python train.py --num_hidden_layers=8 --hidden_size=384 --num_attention_heads=6 --num_key_value_heads=2 --head_dim=64 --intermediate_size=1024 --vocab_size=2048 --hidden_act="swiglu" --norm="rmsnorm" --norm_place="pre" --norm_eps=1e-05 --positions="rope" --rope_theta=31100.0 --rope_fraction=1.0 --qk_norm=false --attn_scale=0.125 --bias="qkv" --tie_word_embeddings=false --parallel_block=false --init="uniform" --init_std_qkv=0.0279 --init_std_o=0.0 --init_std_up=0.0279 --init_std_down=0.0 --optimizer="soap_variant" --learning_rate=0.00447 --beta1=0.95 --beta2=0.95 --weight_decay=0.1 --lr_head=0.00715 --warmup_steps=200 --schedule="wsd" --decay_fraction=0.835 --decay_shape="linear" --final_lr_fraction=0.05 --batch_tokens=131072 --max_seq_len=2048 --doc_mask=false --train_tokens=361700000 --max_steps=2760 --dataset="wikipedia_en"
Each number is 200 + 30 x the weight over its row's rms, rounded and kept within 0 to 999. Layers, rows and columns count from 0. The size before them is the row's rms in percent of the matrix's.

# up: layer 3 MLP up, 1024x384, rms 0.122, rows 610-644, columns 256-319
# down: layer 3 MLP down (transposed), 1024x384, rms 0.117, rows 610-644, columns 256-319
# gate: layer 3 MLP gate, 1024x384, rms 0.119, rows 611-645, columns 256-319
up610,101,216,204,152,232,229,186,211,217,217,178,270,244,193,199,200,208,167,157,242,240,247,167,218,242,205,230,168,193,229,229,228,190,180,205,225,184,191,191,213,180,248,268,259,198,203,218,161,251,229,205,184,209,226,196,211,204,199,228,146,202,185,179,265,190
down610,100,184,197,172,208,227,189,235,190,186,240,188,221,241,205,189,227,212,131,205,256,182,238,188,192,248,195,176,172,224,149,243,238,199,179,139,178,223,138,178,225,214,240,191,181,155,239,174,179,208,172,206,160,223,191,167,158,192,203,137,218,189,209,201,231
gate611,104,176,185,243,170,220,197,192,206,206,224,180,234,238,252,216,218,147,194,232,210,187,227,228,198,202,202,185,181,222,225,229,200,231,217,233,208,222,195,166,192,214,191,205,165,182,198,187,206,290,242,179,208,181,228,162,213,167,207,120,236,156,233,199,210
up611,107,199,214,211,131,241,202,219,186,185,208,183,189,165,171,226,209,218,165,184,205,210,205,195,213,227,193,236,188,202,173,170,164,221,244,139,257,210,192,192,285,213,175,137,206,237,258,220,214,160,191,228,183,193,184,266,205,249,159,189,172,193,186,209,147
down611,108,204,190,156,215,189,232,183,136,196,183,156,170,230,177,189,203,240,185,230,227,240,163,162,149,246,204,184,198,176,193,180,203,222,204,201,182,250,182,255,183,201,188,196,172,227,211,211,216,178,203,224,185,203,171,189,214,202,211,192,235,242,217,190,176
gate612,105,199,187,181,206,191,170,155,160,229,189,191,205,127,196,246,191,206,180,217,180,183,173,177,157,208,172,185,222,237,199,165,250,232,220,244,242,197,231,187,245,205,189,187,233,172,262,151,192,251,225,185,223,216,205,201,175,222,161,211,152,180,238,200,192
up612,093,196,199,247,233,231,219,176,175,221,173,210,177,187,191,202,226,220,126,203,213,220,252,246,159,169,163,139,237,171,249,170,157,201,147,226,209,163,158,160,186,206,244,231,174,227,241,269,222,212,168,187,230,170,195,179,226,176,198,213,250,173,208,207,117
down612,098,221,208,205,204,216,182,175,187,172,153,209,223,227,198,227,229,179,199,242,190,186,190,235,176,209,213,194,177,166,251,177,187,171,256,209,199,126,189,247,180,231,211,200,244,144,218,161,172,245,194,209,233,254,197,226,182,271,174,165,202,239,174,205,224
gate613,101,228,213,206,167,123,212,260,219,242,218,193,166,221,163,200,197,148,212,196,222,218,230,192,170,191,202,222,213,216,214,276,178,199,206,177,202,151,207,176,190,241,177,165,255,253,233,174,177,192,212,179,192,214,265,206,180,189,182,252,162,185,206,242,176
up613,106,178,189,195,153,173,161,169,187,208,216,231,233,221,237,239,172,258,244,209,194,189,249,195,187,203,181,189,217,188,202,239,215,220,289,198,122,218,210,176,163,144,224,163,222,193,279,189,181,206,241,307,241,225,196,180,190,215,161,206,193,189,238,183,222
down613,101,173,190,141,166,173,226,221,187,221,209,211,221,135,208,270,235,161,204,180,215,200,247,193,214,177,162,209,227,216,186,178,151,183,206,211,202,259,216,185,263,153,153,206,212,198,215,162,171,236,205,178,223,228,242,232,194,179,238,187,246,213,161,219,220
gate614,099,150,183,201,191,220,264,136,177,276,177,201,187,200,215,190,222,263,158,194,220,170,183,207,201,183,187,134,216,170,203,189,173,195,265,223,227,205,196,227,225,152,241,184,194,170,235,259,201,227,202,197,206,218,215,194,153,234,176,223,226,184,135,200,219
up614,100,167,217,181,222,218,257,197,204,194,170,214,200,207,188,223,211,232,189,184,238,221,217,193,266,160,255,143,201,165,152,244,179,236,161,263,200,197,232,243,164,228,223,226,216,245,181,190,152,229,199,231,156,193,239,177,179,189,197,197,229,211,202,236,178
down614,098,179,219,184,145,221,202,195,182,175,171,185,152,187,187,255,217,224,228,221,162,134,154,174,196,213,175,163,186,211,227,179,190,202,180,205,205,212,215,185,177,262,155,221,149,201,178,211,175,178,180,203,177,211,237,223,201,192,191,151,154,177,232,245,185
gate615,105,206,223,243,202,189,232,252,203,222,178,230,184,183,220,202,195,225,181,245,167,213,168,167,166,237,178,146,206,164,190,183,214,214,249,212,226,203,206,156,172,256,151,235,213,179,202,190,242,161,202,227,194,146,230,181,130,190,190,202,190,168,212,215,178
up615,097,184,188,152,165,177,200,193,252,171,225,185,198,218,166,222,210,146,187,211,204,195,181,126,170,176,178,191,143,191,138,167,211,205,160,184,207,194,210,236,230,163,231,234,190,230,200,232,169,243,159,270,252,232,201,250,227,202,261,149,189,233,184,157,221
down615,103,181,142,222,185,189,240,233,216,219,157,245,173,199,222,224,180,160,177,236,223,189,172,191,226,148,222,141,191,190,202,155,161,214,223,175,184,186,212,201,224,198,207,242,240,192,243,186,182,138,208,200,195,236,215,203,207,215,235,260,215,174,238,152,123
gate616,095,154,215,175,199,171,182,172,176,223,192,229,191,222,246,147,210,160,156,168,211,204,178,182,223,149,237,242,217,224,180,177,193,183,191,216,211,159,270,166,182,160,143,202,182,165,200,237,217,219,234,197,225,189,206,214,217,201,228,236,128,196,205,174,209
up616,090,213,200,221,189,198,193,220,158,190,232,192,158,204,155,217,214,201,166,232,208,123,209,174,208,207,208,179,138,214,171,177,148,186,165,150,184,202,202,227,244,228,188,182,203,174,215,193,216,194,189,187,209,208,198,231,191,206,163,153,212,181,199,207,153
down616,100,229,204,171,185,209,170,171,235,187,188,166,214,168,226,218,229,228,187,183,282,153,188,214,170,155,215,244,200,146,202,174,190,221,195,225,175,186,194,198,196,167,237,230,166,196,172,250,175,174,204,235,180,234,162,236,205,196,152,201,206,237,181,227,180
gate617,101,220,166,229,183,193,189,214,209,158,230,191,265,188,218,170,189,211,175,232,277,202,154,178,271,168,156,166,213,153,189,167,235,139,208,215,172,188,122,144,242,181,199,200,208,193,210,215,220,195,193,207,207,219,188,185,175,188,213,208,179,218,204,198,196
up617,098,222,157,171,188,181,138,208,246,224,198,211,276,213,174,173,200,238,207,177,219,232,166,202,197,208,209,201,157,215,207,221,192,198,197,192,168,184,147,181,189,175,149,205,176,215,187,114,217,264,231,177,142,233,150,189,146,132,152,190,196,223,178,245,210
down617,105,216,250,197,265,195,182,198,195,231,254,259,183,168,172,176,185,219,152,272,230,214,159,156,169,206,219,238,228,197,170,232,205,159,202,224,207,206,137,172,251,215,209,205,158,172,212,184,187,222,193,187,163,215,156,210,166,175,190,240,212,195,230,171,236
gate618,096,246,169,209,245,202,190,215,180,240,219,212,212,181,198,213,203,229,200,205,173,213,212,199,218,181,203,175,215,202,136,245,268,219,227,219,184,181,206,214,239,180,191,174,173,164,211,244,260,193,212,203,176,213,162,205,164,219,178,204,210,222,183,186,220
up618,100,253,247,218,138,176,174,220,244,254,199,143,142,239,188,198,238,191,209,177,214,193,201,221,203,241,176,213,182,194,227,181,186,139,206,132,172,220,251,186,224,218,225,199,189,252,167,180,220,225,244,210,222,207,221,221,193,209,252,222,228,205,191,192,144
down618,102,254,224,211,136,170,185,157,194,185,220,184,173,226,176,192,167,115,253,199,211,210,203,277,186,176,224,220,185,203,223,274,149,204,215,177,244,276,186,200,213,187,178,243,210,176,136,215,232,180,214,217,196,226,231,237,162,238,176,194,177,213,235,169,206
gate619,109,209,210,165,179,196,194,216,192,225,209,160,221,219,174,144,249,266,241,282,163,142,204,182,226,237,179,162,274,198,240,154,205,195,240,214,162,205,172,146,226,196,175,115,208,215,205,214,189,191,196,216,201,138,223,172,194,199,196,171,190,212,264,201,221
up619,102,212,218,173,214,169,174,243,197,220,218,216,225,226,229,200,237,212,202,254,198,224,217,220,156,230,227,200,224,194,224,247,238,231,212,248,198,224,147,156,170,198,166,188,223,170,192,238,184,202,214,207,182,268,279,144,209,200,231,174,253,179,212,200,201
down619,100,255,194,170,268,189,218,286,200,145,239,204,259,197,186,178,172,246,178,203,216,157,176,229,241,143,170,217,193,235,222,172,196,167,204,191,164,207,175,191,208,167,199,158,236,211,237,197,166,199,219,211,212,221,197,134,188,137,169,190,228,226,231,217,182
gate620,101,156,188,186,186,144,252,157,183,192,189,196,201,181,139,172,201,253,206,182,166,183,174,165,237,189,155,171,259,217,172,188,198,233,200,238,225,211,167,233,250,225,224,235,250,192,201,212,213,241,177,247,195,224,254,169,223,191,197,234,218,165,241,185,222
up620,103,195,214,170,238,182,223,168,177,233,197,209,223,190,196,141,209,148,219,199,264,155,205,187,179,205,205,221,214,208,195,165,179,120,192,196,275,209,205,181,210,143,206,215,264,240,211,200,239,147,191,163,169,210,185,190,195,197,221,219,193,233,204,173,209
down620,104,142,189,167,155,192,191,169,183,229,204,178,184,203,182,190,128,231,206,166,175,202,211,200,227,211,215,179,210,206,207,225,234,155,156,238,168,228,206,208,181,235,151,183,216,191,259,229,186,196,228,189,222,230,218,202,170,197,200,190,159,190,203,225,188
gate621,091,175,181,150,210,194,159,198,202,170,186,183,206,210,225,207,164,206,172,177,191,190,217,217,257,237,215,205,181,236,207,205,180,256,249,202,237,229,235,219,164,226,193,166,182,187,152,175,205,216,224,232,206,221,239,230,209,188,209,185,221,189,165,172,212
up621,086,197,222,212,197,217,154,212,225,263,222,204,154,171,234,171,135,152,173,163,230,240,204,210,250,237,181,173,222,196,193,195,112,162,228,194,225,226,196,211,202,201,182,191,192,189,161,203,257,164,163,219,160,245,182,227,199,244,203,165,181,180,244,257,139
down621,091,247,201,229,182,177,188,190,223,191,117,256,206,210,191,213,200,250,176,219,201,196,222,207,191,209,230,173,154,158,187,162,216,173,202,170,137,158,236,211,274,184,242,202,194,227,192,186,212,160,191,247,235,226,160,179,171,210,189,203,207,174,207,241,206
gate622,111,158,237,211,288,150,217,231,221,233,247,215,251,168,176,204,214,236,205,248,244,179,164,206,162,195,164,174,180,146,179,214,235,202,264,206,202,190,166,216,211,276,234,245,170,211,134,163,179,172,204,222,192,190,177,213,165,220,179,169,190,264,223,125,189
up622,115,243,153,200,174,180,172,254,232,263,226,119,238,211,232,179,189,198,182,200,198,197,200,256,178,215,247,250,170,205,198,229,160,191,247,175,189,177,190,181,219,227,120,193,194,241,188,208,189,150,178,212,193,252,211,185,156,189,171,220,227,266,167,187,211
down622,108,195,216,225,193,203,246,235,188,207,215,161,193,227,200,272,199,236,169,119,198,176,202,135,174,200,255,206,204,197,207,221,154,150,193,175,211,293,250,182,165,164,196,181,207,202,242,148,248,168,205,175,229,195,214,180,170,185,205,182,150,234,189,202,182
gate623,100,221,226,172,203,194,203,215,200,152,181,210,208,235,173,232,212,247,204,176,224,180,210,222,187,236,222,227,225,174,199,238,216,183,226,176,169,156,188,144,183,170,231,214,222,203,151,150,192,205,207,238,240,234,182,160,212,180,167,169,206,213,208,116,174
up623,102,259,239,174,182,181,182,248,201,180,212,180,222,171,170,145,215,221,220,192,226,222,167,215,147,238,218,162,214,180,222,171,183,243,216,198,216,164,189,211,222,224,193,209,172,261,255,147,179,236,177,174,253,243,204,199,197,229,173,136,191,232,188,177,195
down623,101,180,230,193,276,188,158,213,210,213,163,192,178,216,206,195,187,183,210,194,209,177,237,205,187,203,194,226,210,219,261,147,221,169,123,192,169,239,167,205,151,145,187,196,167,226,246,242,141,275,174,281,183,264,176,191,192,231,192,213,196,202,164,230,205
gate624,101,217,152,192,137,216,214,202,180,225,244,212,156,245,211,158,200,168,192,164,204,188,155,251,262,201,213,212,247,158,161,228,173,206,189,161,191,188,208,205,160,194,158,182,135,201,232,175,204,222,196,275,160,160,233,179,208,188,199,238,210,192,253,226,190
up624,102,156,153,224,175,201,170,230,196,232,253,191,198,265,266,193,214,170,211,219,169,184,194,247,242,174,167,172,201,185,191,211,206,196,151,165,228,183,231,230,166,197,166,205,170,199,176,157,214,246,195,178,246,157,210,183,255,236,235,200,193,200,230,254,174
down624,103,224,183,261,203,151,181,192,198,244,195,237,191,204,221,222,208,242,199,230,232,144,186,248,189,172,180,132,191,191,220,186,138,187,185,214,211,148,215,223,152,219,149,171,182,224,204,164,200,198,149,221,215,229,207,145,208,213,177,237,169,166,255,194,231
gate625,100,191,194,213,222,161,203,182,198,181,176,144,243,183,162,210,210,219,197,128,180,251,201,227,193,166,208,182,210,177,204,213,175,126,208,198,211,171,190,232,144,154,224,173,189,188,196,203,234,189,176,210,182,168,167,222,141,167,223,206,199,209,244,201,217
up625,101,154,153,209,229,227,198,269,188,186,196,195,194,212,187,231,214,269,193,237,239,190,185,208,176,186,232,217,218,207,228,193,153,175,214,166,216,201,201,249,165,177,179,172,156,214,216,184,188,214,217,180,246,246,229,124,175,245,171,183,213,202,164,177,181
down625,099,186,183,193,194,196,235,144,210,197,209,207,201,214,199,205,256,257,209,277,188,170,210,244,224,204,141,187,190,250,244,229,209,209,173,185,214,188,182,186,152,190,215,189,175,139,144,228,232,210,198,181,225,203,165,227,166,217,188,220,181,195,241,176,229
gate626,097,203,188,222,218,191,135,294,200,189,187,145,159,214,186,240,232,139,153,183,237,172,226,246,222,251,253,187,182,179,213,202,175,207,173,211,220,125,178,135,256,239,197,215,221,218,187,150,204,210,208,152,175,189,248,171,213,214,112,230,186,216,146,161,198
up626,096,192,220,239,193,187,210,197,238,116,168,141,133,178,209,231,219,214,151,238,217,204,248,184,210,197,124,192,207,221,232,189,199,243,180,256,183,220,261,168,224,239,210,184,205,224,227,190,173,235,155,234,240,185,130,215,192,169,252,181,168,204,279,193,245
down626,101,227,215,188,239,227,204,184,173,249,187,221,218,177,180,226,220,134,186,220,207,226,197,186,236,153,183,227,146,223,222,200,178,208,146,167,187,232,202,200,238,225,205,191,223,210,179,180,218,222,223,183,211,212,208,150,197,215,168,212,157,195,237,157,185
gate627,097,161,198,210,212,205,272,199,230,211,171,213,195,164,195,153,168,223,172,213,188,192,219,158,244,259,182,180,211,192,164,156,189,272,199,222,220,215,175,205,191,200,169,212,226,203,187,206,218,189,208,238,183,251,141,234,152,222,227,130,193,227,225,187,225
up627,094,233,179,254,167,155,178,240,222,186,180,201,211,213,157,209,251,213,151,211,178,231,212,185,237,168,175,166,206,163,150,212,233,179,243,238,157,177,193,219,214,162,241,217,267,210,165,236,176,229,183,188,226,243,232,180,181,274,165,207,234,165,168,211,206
down627,099,209,215,235,237,146,205,180,213,173,202,172,197,194,164,217,215,211,236,209,183,144,204,186,222,176,187,159,172,200,187,156,202,171,197,181,210,240,178,202,212,214,234,238,227,215,205,213,215,214,210,225,219,198,203,176,237,153,186,178,268,136,224,188,184
gate628,106,177,222,201,217,230,209,194,220,181,180,210,142,226,209,185,180,183,167,225,186,189,214,224,117,185,221,145,204,226,189,186,202,228,182,206,205,209,121,199,154,259,196,223,250,222,227,220,163,148,203,220,200,197,188,211,170,226,194,177,220,189,221,223,209
up628,106,231,219,214,147,234,186,202,240,206,185,229,230,242,224,194,172,170,186,191,229,220,170,194,191,229,221,198,226,209,195,213,196,186,152,200,209,212,193,175,205,214,183,185,169,258,180,206,196,223,246,197,201,170,181,186,205,167,221,194,212,249,201,221,226
down628,099,195,265,191,190,235,177,225,215,205,183,169,239,195,192,214,175,163,225,163,180,217,190,258,191,226,188,166,214,185,218,185,136,214,171,234,203,210,248,287,201,174,210,207,186,235,211,205,155,201,240,181,219,193,204,226,207,226,169,142,206,224,189,153,210
gate629,105,215,239,226,214,199,212,231,227,205,200,192,227,209,194,223,198,170,186,230,238,186,246,258,160,165,205,237,244,177,214,239,174,162,239,225,205,276,189,167,242,196,197,215,243,216,205,235,235,251,203,204,197,180,218,200,229,190,199,191,217,191,268,178,153
up629,105,200,196,196,196,188,172,153,134,186,238,172,186,239,219,189,202,203,273,185,154,232,221,178,198,251,189,224,237,191,203,223,194,135,198,183,203,192,181,187,238,174,176,193,271,254,211,229,233,219,180,184,145,215,188,186,182,183,205,251,218,219,182,252,155
down629,099,245,149,164,137,178,258,195,246,182,187,197,179,177,201,232,190,185,146,246,236,203,147,177,239,220,208,235,191,190,223,200,213,258,201,217,203,162,141,172,246,213,206,210,196,189,190,156,204,156,181,233,217,213,162,178,167,192,155,140,130,191,257,207,189
gate630,100,216,147,214,191,177,187,208,196,184,206,233,159,226,181,204,201,183,155,213,227,187,192,152,206,189,207,187,168,240,173,203,188,194,191,137,184,194,161,169,212,161,233,249,144,197,191,219,232,183,165,190,183,168,132,201,203,212,249,169,213,195,245,232,201
up630,101,130,178,140,174,237,212,165,194,209,187,234,196,182,246,209,241,176,211,231,211,142,181,164,285,193,189,177,226,227,200,180,243,194,183,183,199,262,242,206,197,162,233,163,201,204,190,179,236,163,163,190,232,242,209,203,192,150,234,215,198,180,184,236,205
down630,105,240,261,199,192,184,177,227,185,208,218,185,205,224,194,170,180,197,203,197,141,177,207,209,195,218,245,208,206,148,167,203,159,199,191,205,236,201,166,218,211,230,232,148,226,190,298,190,214,234,199,186,199,225,186,149,192,219,231,220,156,182,202,228,213
gate631,107,150,200,212,188,219,188,189,148,251,155,201,187,201,207,184,255,214,178,170,221,158,215,203,245,193,182,205,239,144,186,175,175,206,186,213,176,178,172,205,191,238,145,217,223,205,220,148,224,181,241,190,194,133,165,251,229,119,181,190,207,252,176,211,234
up631,104,217,194,206,213,213,180,232,178,209,237,194,209,165,204,218,150,249,192,225,182,180,181,200,158,226,214,192,130,235,217,187,229,161,265,229,207,192,248,240,203,195,196,195,194,188,120,159,150,231,172,200,191,204,219,202,213,211,189,139,217,167,248,231,164
down631,099,198,130,160,195,188,184,190,187,212,264,202,190,201,248,203,222,259,215,221,246,269,218,257,221,152,203,214,210,228,243,232,209,182,212,206,225,222,253,213,266,179,220,208,192,209,206,185,229,234,162,164,224,194,235,212,255,216,204,139,253,182,176,186,192
gate632,095,226,196,161,180,150,164,185,196,173,191,218,263,236,186,158,195,154,257,202,192,162,168,232,195,178,198,206,188,185,201,214,221,206,204,204,210,214,165,206,199,185,219,200,232,164,184,171,233,184,224,197,246,228,254,134,223,189,183,213,199,186,219,198,236
up632,092,190,205,216,195,207,207,175,228,264,197,188,231,185,155,196,171,265,222,194,231,225,215,205,143,186,159,252,145,194,187,272,177,215,126,238,220,190,199,165,186,183,201,217,168,171,240,165,235,136,188,212,225,239,216,212,204,240,162,218,213,177,172,200,231
down632,101,211,208,183,227,226,194,233,185,210,182,183,198,196,235,247,237,218,201,204,213,220,260,184,222,249,161,207,198,197,192,155,207,251,198,218,199,172,270,208,172,218,162,227,175,231,210,196,177,221,221,216,202,231,196,291,182,211,160,171,209,279,172,189,242
gate633,101,178,164,206,193,193,207,205,222,184,159,225,205,230,234,189,210,199,251,245,207,205,216,180,210,132,192,189,196,172,229,179,216,196,121,186,242,241,163,215,203,257,153,245,216,209,230,196,144,193,209,219,181,176,177,177,170,202,207,189,252,220,156,172,223
up633,103,231,127,213,234,221,149,130,233,143,196,214,230,178,187,203,176,219,263,156,209,204,216,194,220,184,128,204,180,206,240,230,175,231,220,239,195,308,126,231,208,157,199,239,222,183,242,183,163,251,137,202,187,237,205,221,173,169,174,230,240,126,196,261,196
down633,101,182,212,208,281,207,189,286,180,235,199,215,168,202,207,219,242,184,204,197,246,191,178,176,246,178,226,153,197,204,165,238,184,157,173,163,176,137,194,197,225,216,186,154,228,208,229,219,213,203,205,236,253,225,134,205,188,180,206,195,198,230,210,198,167
gate634,113,201,187,219,183,176,150,216,142,192,181,181,150,207,223,254,172,200,230,197,211,245,229,184,193,244,179,223,262,189,226,237,186,229,170,217,221,207,235,195,251,207,211,172,160,221,174,155,196,198,102,207,216,150,243,180,150,187,202,219,193,214,171,194,145
up634,108,184,196,208,167,207,154,176,185,170,252,247,214,230,190,224,189,174,186,210,143,228,211,245,174,213,248,180,258,212,256,202,209,177,172,168,175,222,261,189,183,225,190,180,177,198,227,171,231,205,173,177,272,221,211,187,188,228,174,230,211,179,192,184,205
down634,101,133,149,203,199,202,186,210,209,207,225,193,200,207,231,169,193,205,228,176,244,198,208,251,182,180,218,236,185,258,170,195,184,210,253,236,194,252,222,192,195,217,203,158,143,228,209,198,199,251,189,170,228,190,241,201,203,188,215,172,204,190,169,204,171
gate635,103,232,147,186,182,189,222,189,183,152,207,177,182,187,139,251,161,202,193,151,169,275,175,199,234,154,199,247,259,230,161,211,210,175,177,188,217,227,158,164,194,174,172,182,181,164,136,154,189,209,165,192,145,181,229,205,210,240,191,185,219,193,174,201,163
up635,099,169,192,211,209,229,168,237,157,206,191,218,194,172,230,165,196,204,213,205,264,173,244,196,222,220,172,157,146,215,261,225,236,214,215,172,180,197,266,190,248,188,209,250,190,193,227,179,182,219,222,235,247,184,215,200,201,214,130,222,185,157,205,185,247
down635,100,201,179,220,201,239,237,241,212,233,224,152,180,201,183,182,204,223,239,188,198,225,189,191,156,228,253,196,162,170,264,181,150,192,201,247,220,185,209,233,227,169,265,120,240,199,237,219,175,221,197,224,202,159,187,212,190,197,240,130,188,216,165,204,187
gate636,103,177,187,200,206,230,234,183,252,218,201,253,218,230,217,206,229,143,213,255,185,195,195,208,202,201,198,239,245,277,171,188,201,252,165,244,175,175,200,247,219,191,170,248,226,240,180,193,205,235,205,189,211,203,200,219,184,239,207,181,224,205,195,194,178
up636,104,197,204,241,234,146,197,198,212,243,199,211,213,210,165,175,198,195,164,156,201,218,223,234,218,171,176,203,218,150,212,223,225,189,196,175,181,221,169,225,155,171,245,194,200,201,152,197,179,233,240,170,222,181,211,223,185,144,224,176,204,170,278,201,221
down636,105,194,265,186,154,198,152,146,268,246,245,183,149,202,202,147,186,206,204,236,264,154,205,247,213,214,192,176,240,255,203,222,227,176,135,221,189,187,189,217,142,158,215,170,200,189,166,192,240,221,254,171,232,167,187,233,230,214,224,171,188,137,228,217,170
gate637,108,232,224,199,165,221,188,212,188,186,198,174,197,191,266,173,197,147,237,224,201,206,202,202,251,177,185,174,187,239,190,182,166,225,232,208,185,185,210,185,242,201,194,173,226,206,197,141,194,244,190,179,146,166,235,205,247,195,240,262,210,224,180,169,189
up637,108,175,170,272,134,248,238,185,210,174,243,210,198,154,243,196,148,185,188,222,187,210,225,229,212,216,187,187,129,167,202,180,202,233,203,170,219,182,236,169,204,241,228,206,196,200,204,177,230,197,178,236,170,199,201,237,193,202,219,218,146,230,209,228,174
down637,104,197,195,239,211,223,186,155,176,156,224,175,145,208,196,178,189,200,207,174,182,222,214,168,179,194,210,180,163,189,165,192,167,229,160,157,204,182,176,167,219,200,183,210,187,212,217,197,244,220,153,215,242,173,197,211,148,177,166,234,172,188,189,212,178
gate638,099,185,203,236,202,203,159,187,217,195,190,159,235,209,226,231,179,218,211,215,197,162,170,180,247,240,230,156,228,232,219,204,134,246,191,162,189,178,139,168,202,200,178,212,202,223,225,220,167,209,197,171,216,235,222,226,247,222,205,167,115,208,189,223,196
up638,092,237,212,191,233,193,171,197,151,176,153,153,230,226,198,194,214,214,168,227,203,224,172,176,201,158,226,230,210,225,173,228,195,335,192,233,228,208,151,207,174,179,212,206,212,269,170,237,198,219,212,247,182,217,147,216,168,198,182,193,202,203,190,228,182
down638,093,170,149,160,220,221,171,189,239,187,198,172,214,218,215,177,195,200,210,181,218,198,200,218,220,199,169,209,153,190,233,206,215,145,226,191,149,138,227,201,201,164,172,220,260,193,215,169,196,232,193,148,169,187,226,208,160,218,222,211,200,244,235,205,261
gate639,110,186,202,180,203,179,211,147,143,176,205,223,196,257,149,174,205,195,150,158,191,227,181,221,194,239,193,162,217,195,250,182,231,239,192,165,230,170,252,240,174,201,232,200,208,167,221,215,213,192,197,166,189,241,202,216,211,156,156,249,230,284,184,203,199
up639,108,204,181,211,211,179,192,221,211,228,164,211,165,200,212,184,195,230,209,206,194,167,207,158,179,252,234,268,212,222,186,120,245,237,207,230,189,196,209,184,236,146,202,161,171,245,176,230,196,189,194,226,222,161,214,185,232,211,277,154,220,206,233,193,162
down639,100,224,193,179,189,189,232,197,225,201,222,237,244,141,216,239,164,174,161,178,155,177,226,202,226,238,204,218,168,209,194,178,218,229,226,240,178,186,216,234,190,173,211,214,238,215,130,256,203,193,179,173,214,177,212,196,177,160,219,211,180,228,216,168,221
gate640,104,193,167,218,178,119,171,209,236,220,234,185,185,189,181,202,203,207,162,227,219,221,194,254,205,180,169,195,219,204,175,176,205,214,194,164,214,185,213,275,130,166,171,192,190,193,204,186,147,215,194,221,173,203,217,177,207,148,184,205,149,189,190,207,193
up640,096,255,156,202,155,194,188,208,214,231,217,191,212,209,203,196,235,153,182,186,178,213,181,173,180,277,189,191,232,213,250,255,229,160,177,152,214,199,196,135,175,212,209,251,174,199,179,193,234,194,205,190,190,196,235,207,229,187,199,192,235,220,172,221,184
down640,106,242,211,220,216,213,168,240,230,235,230,192,224,169,237,253,218,230,253,191,216,259,160,213,190,228,180,136,171,192,192,167,187,195,176,168,192,188,154,189,240,195,220,155,205,226,228,239,213,144,208,212,166,174,178,183,208,187,190,191,224,235,146,251,188
gate641,100,208,192,165,153,219,167,176,175,148,218,238,187,224,208,176,224,205,226,235,179,255,186,214,227,198,241,181,253,212,173,116,186,203,195,190,209,195,206,179,190,174,203,227,195,212,147,175,186,172,205,187,162,185,205,143,202,218,237,254,206,209,214,209,215
up641,113,215,185,233,232,210,230,187,193,231,151,192,179,174,190,207,171,216,192,217,227,133,194,183,198,220,206,214,176,219,175,269,203,197,200,176,226,204,177,270,283,198,210,168,177,168,227,221,193,236,207,203,235,195,208,239,245,203,153,156,199,170,216,174,194
down641,084,201,222,229,213,248,183,136,196,264,159,202,208,187,202,217,207,214,202,169,180,198,165,153,182,181,207,212,184,222,207,189,215,166,244,221,194,185,215,159,187,192,182,194,172,263,196,211,215,207,211,192,170,178,173,201,227,210,186,168,189,224,163,219,200
gate642,101,224,167,229,150,176,182,204,237,179,261,182,208,210,188,221,235,264,211,209,215,209,202,211,210,214,225,174,195,175,223,174,185,211,170,234,199,193,179,234,189,149,205,154,200,159,205,155,215,236,237,172,168,162,166,177,176,184,201,165,196,222,193,200,241
up642,100,214,228,214,169,193,189,145,189,248,181,251,182,211,203,253,216,191,189,198,224,249,198,219,193,166,211,246,184,213,138,193,169,155,244,198,205,204,206,223,230,235,206,214,250,202,232,249,250,218,193,220,203,192,202,245,213,181,189,179,217,153,229,205,198
down642,101,203,183,192,196,157,158,147,139,225,163,165,229,180,140,161,228,225,183,176,254,242,225,194,144,205,192,147,207,143,176,183,179,221,219,203,224,184,178,177,171,234,218,221,225,165,188,173,207,203,198,144,181,153,176,225,249,195,146,213,192,209,173,151,164
gate643,103,235,171,216,173,196,259,179,173,174,225,164,215,180,205,247,227,211,214,214,214,187,183,227,181,265,239,188,213,187,186,164,234,210,181,167,153,229,191,211,155,221,239,211,167,248,180,177,199,175,188,130,198,150,207,205,192,157,193,179,203,213,210,224,209
up643,104,208,252,218,250,173,245,167,230,222,187,162,206,199,163,230,201,199,193,134,231,195,219,212,199,226,252,231,193,247,136,233,239,126,187,215,214,184,205,235,200,198,232,192,215,160,209,195,176,262,206,199,188,170,157,198,181,216,129,108,203,299,129,250,185
down643,107,199,188,239,150,281,199,196,216,199,206,199,218,196,210,230,206,226,202,161,204,173,264,205,230,170,240,257,250,218,160,189,230,168,205,188,198,194,221,200,192,182,212,185,221,167,224,265,192,203,194,193,166,207,176,236,143,226,201,158,190,193,204,228,239
gate644,098,205,206,209,166,194,192,166,195,208,138,214,203,224,169,226,214,151,188,226,147,221,188,207,181,219,178,192,196,256,188,230,267,176,199,180,181,205,122,188,153,189,246,199,201,189,208,176,254,173,200,190,236,181,189,149,221,124,203,197,220,158,209,176,237
up644,098,202,207,197,197,176,241,159,166,215,241,178,166,190,195,127,156,198,186,216,262,186,217,195,188,214,122,215,193,133,210,178,204,213,200,245,151,198,235,170,241,258,144,186,197,200,164,235,178,224,130,179,213,204,175,231,173,183,209,254,181,246,194,205,170
down644,102,193,151,221,242,199,207,205,209,168,156,175,162,187,163,167,241,178,229,154,176,207,125,177,192,198,212,196,198,215,189,176,187,181,229,230,257,234,202,210,189,201,184,205,205,198,270,192,188,172,203,205,194,237,234,192,203,196,208,190,197,223,231,203,181
gate645,097,222,207,153,227,228,188,221,175,219,195,181,255,221,184,213,212,209,212,202,187,241,200,227,179,209,189,200,182,194,219,199,240,203,210,165,268,201,165,198,233,238,230,148,219,209,165,188,175,211,187,187,159,199,221,181,187,190,159,196,224,240,164,202,205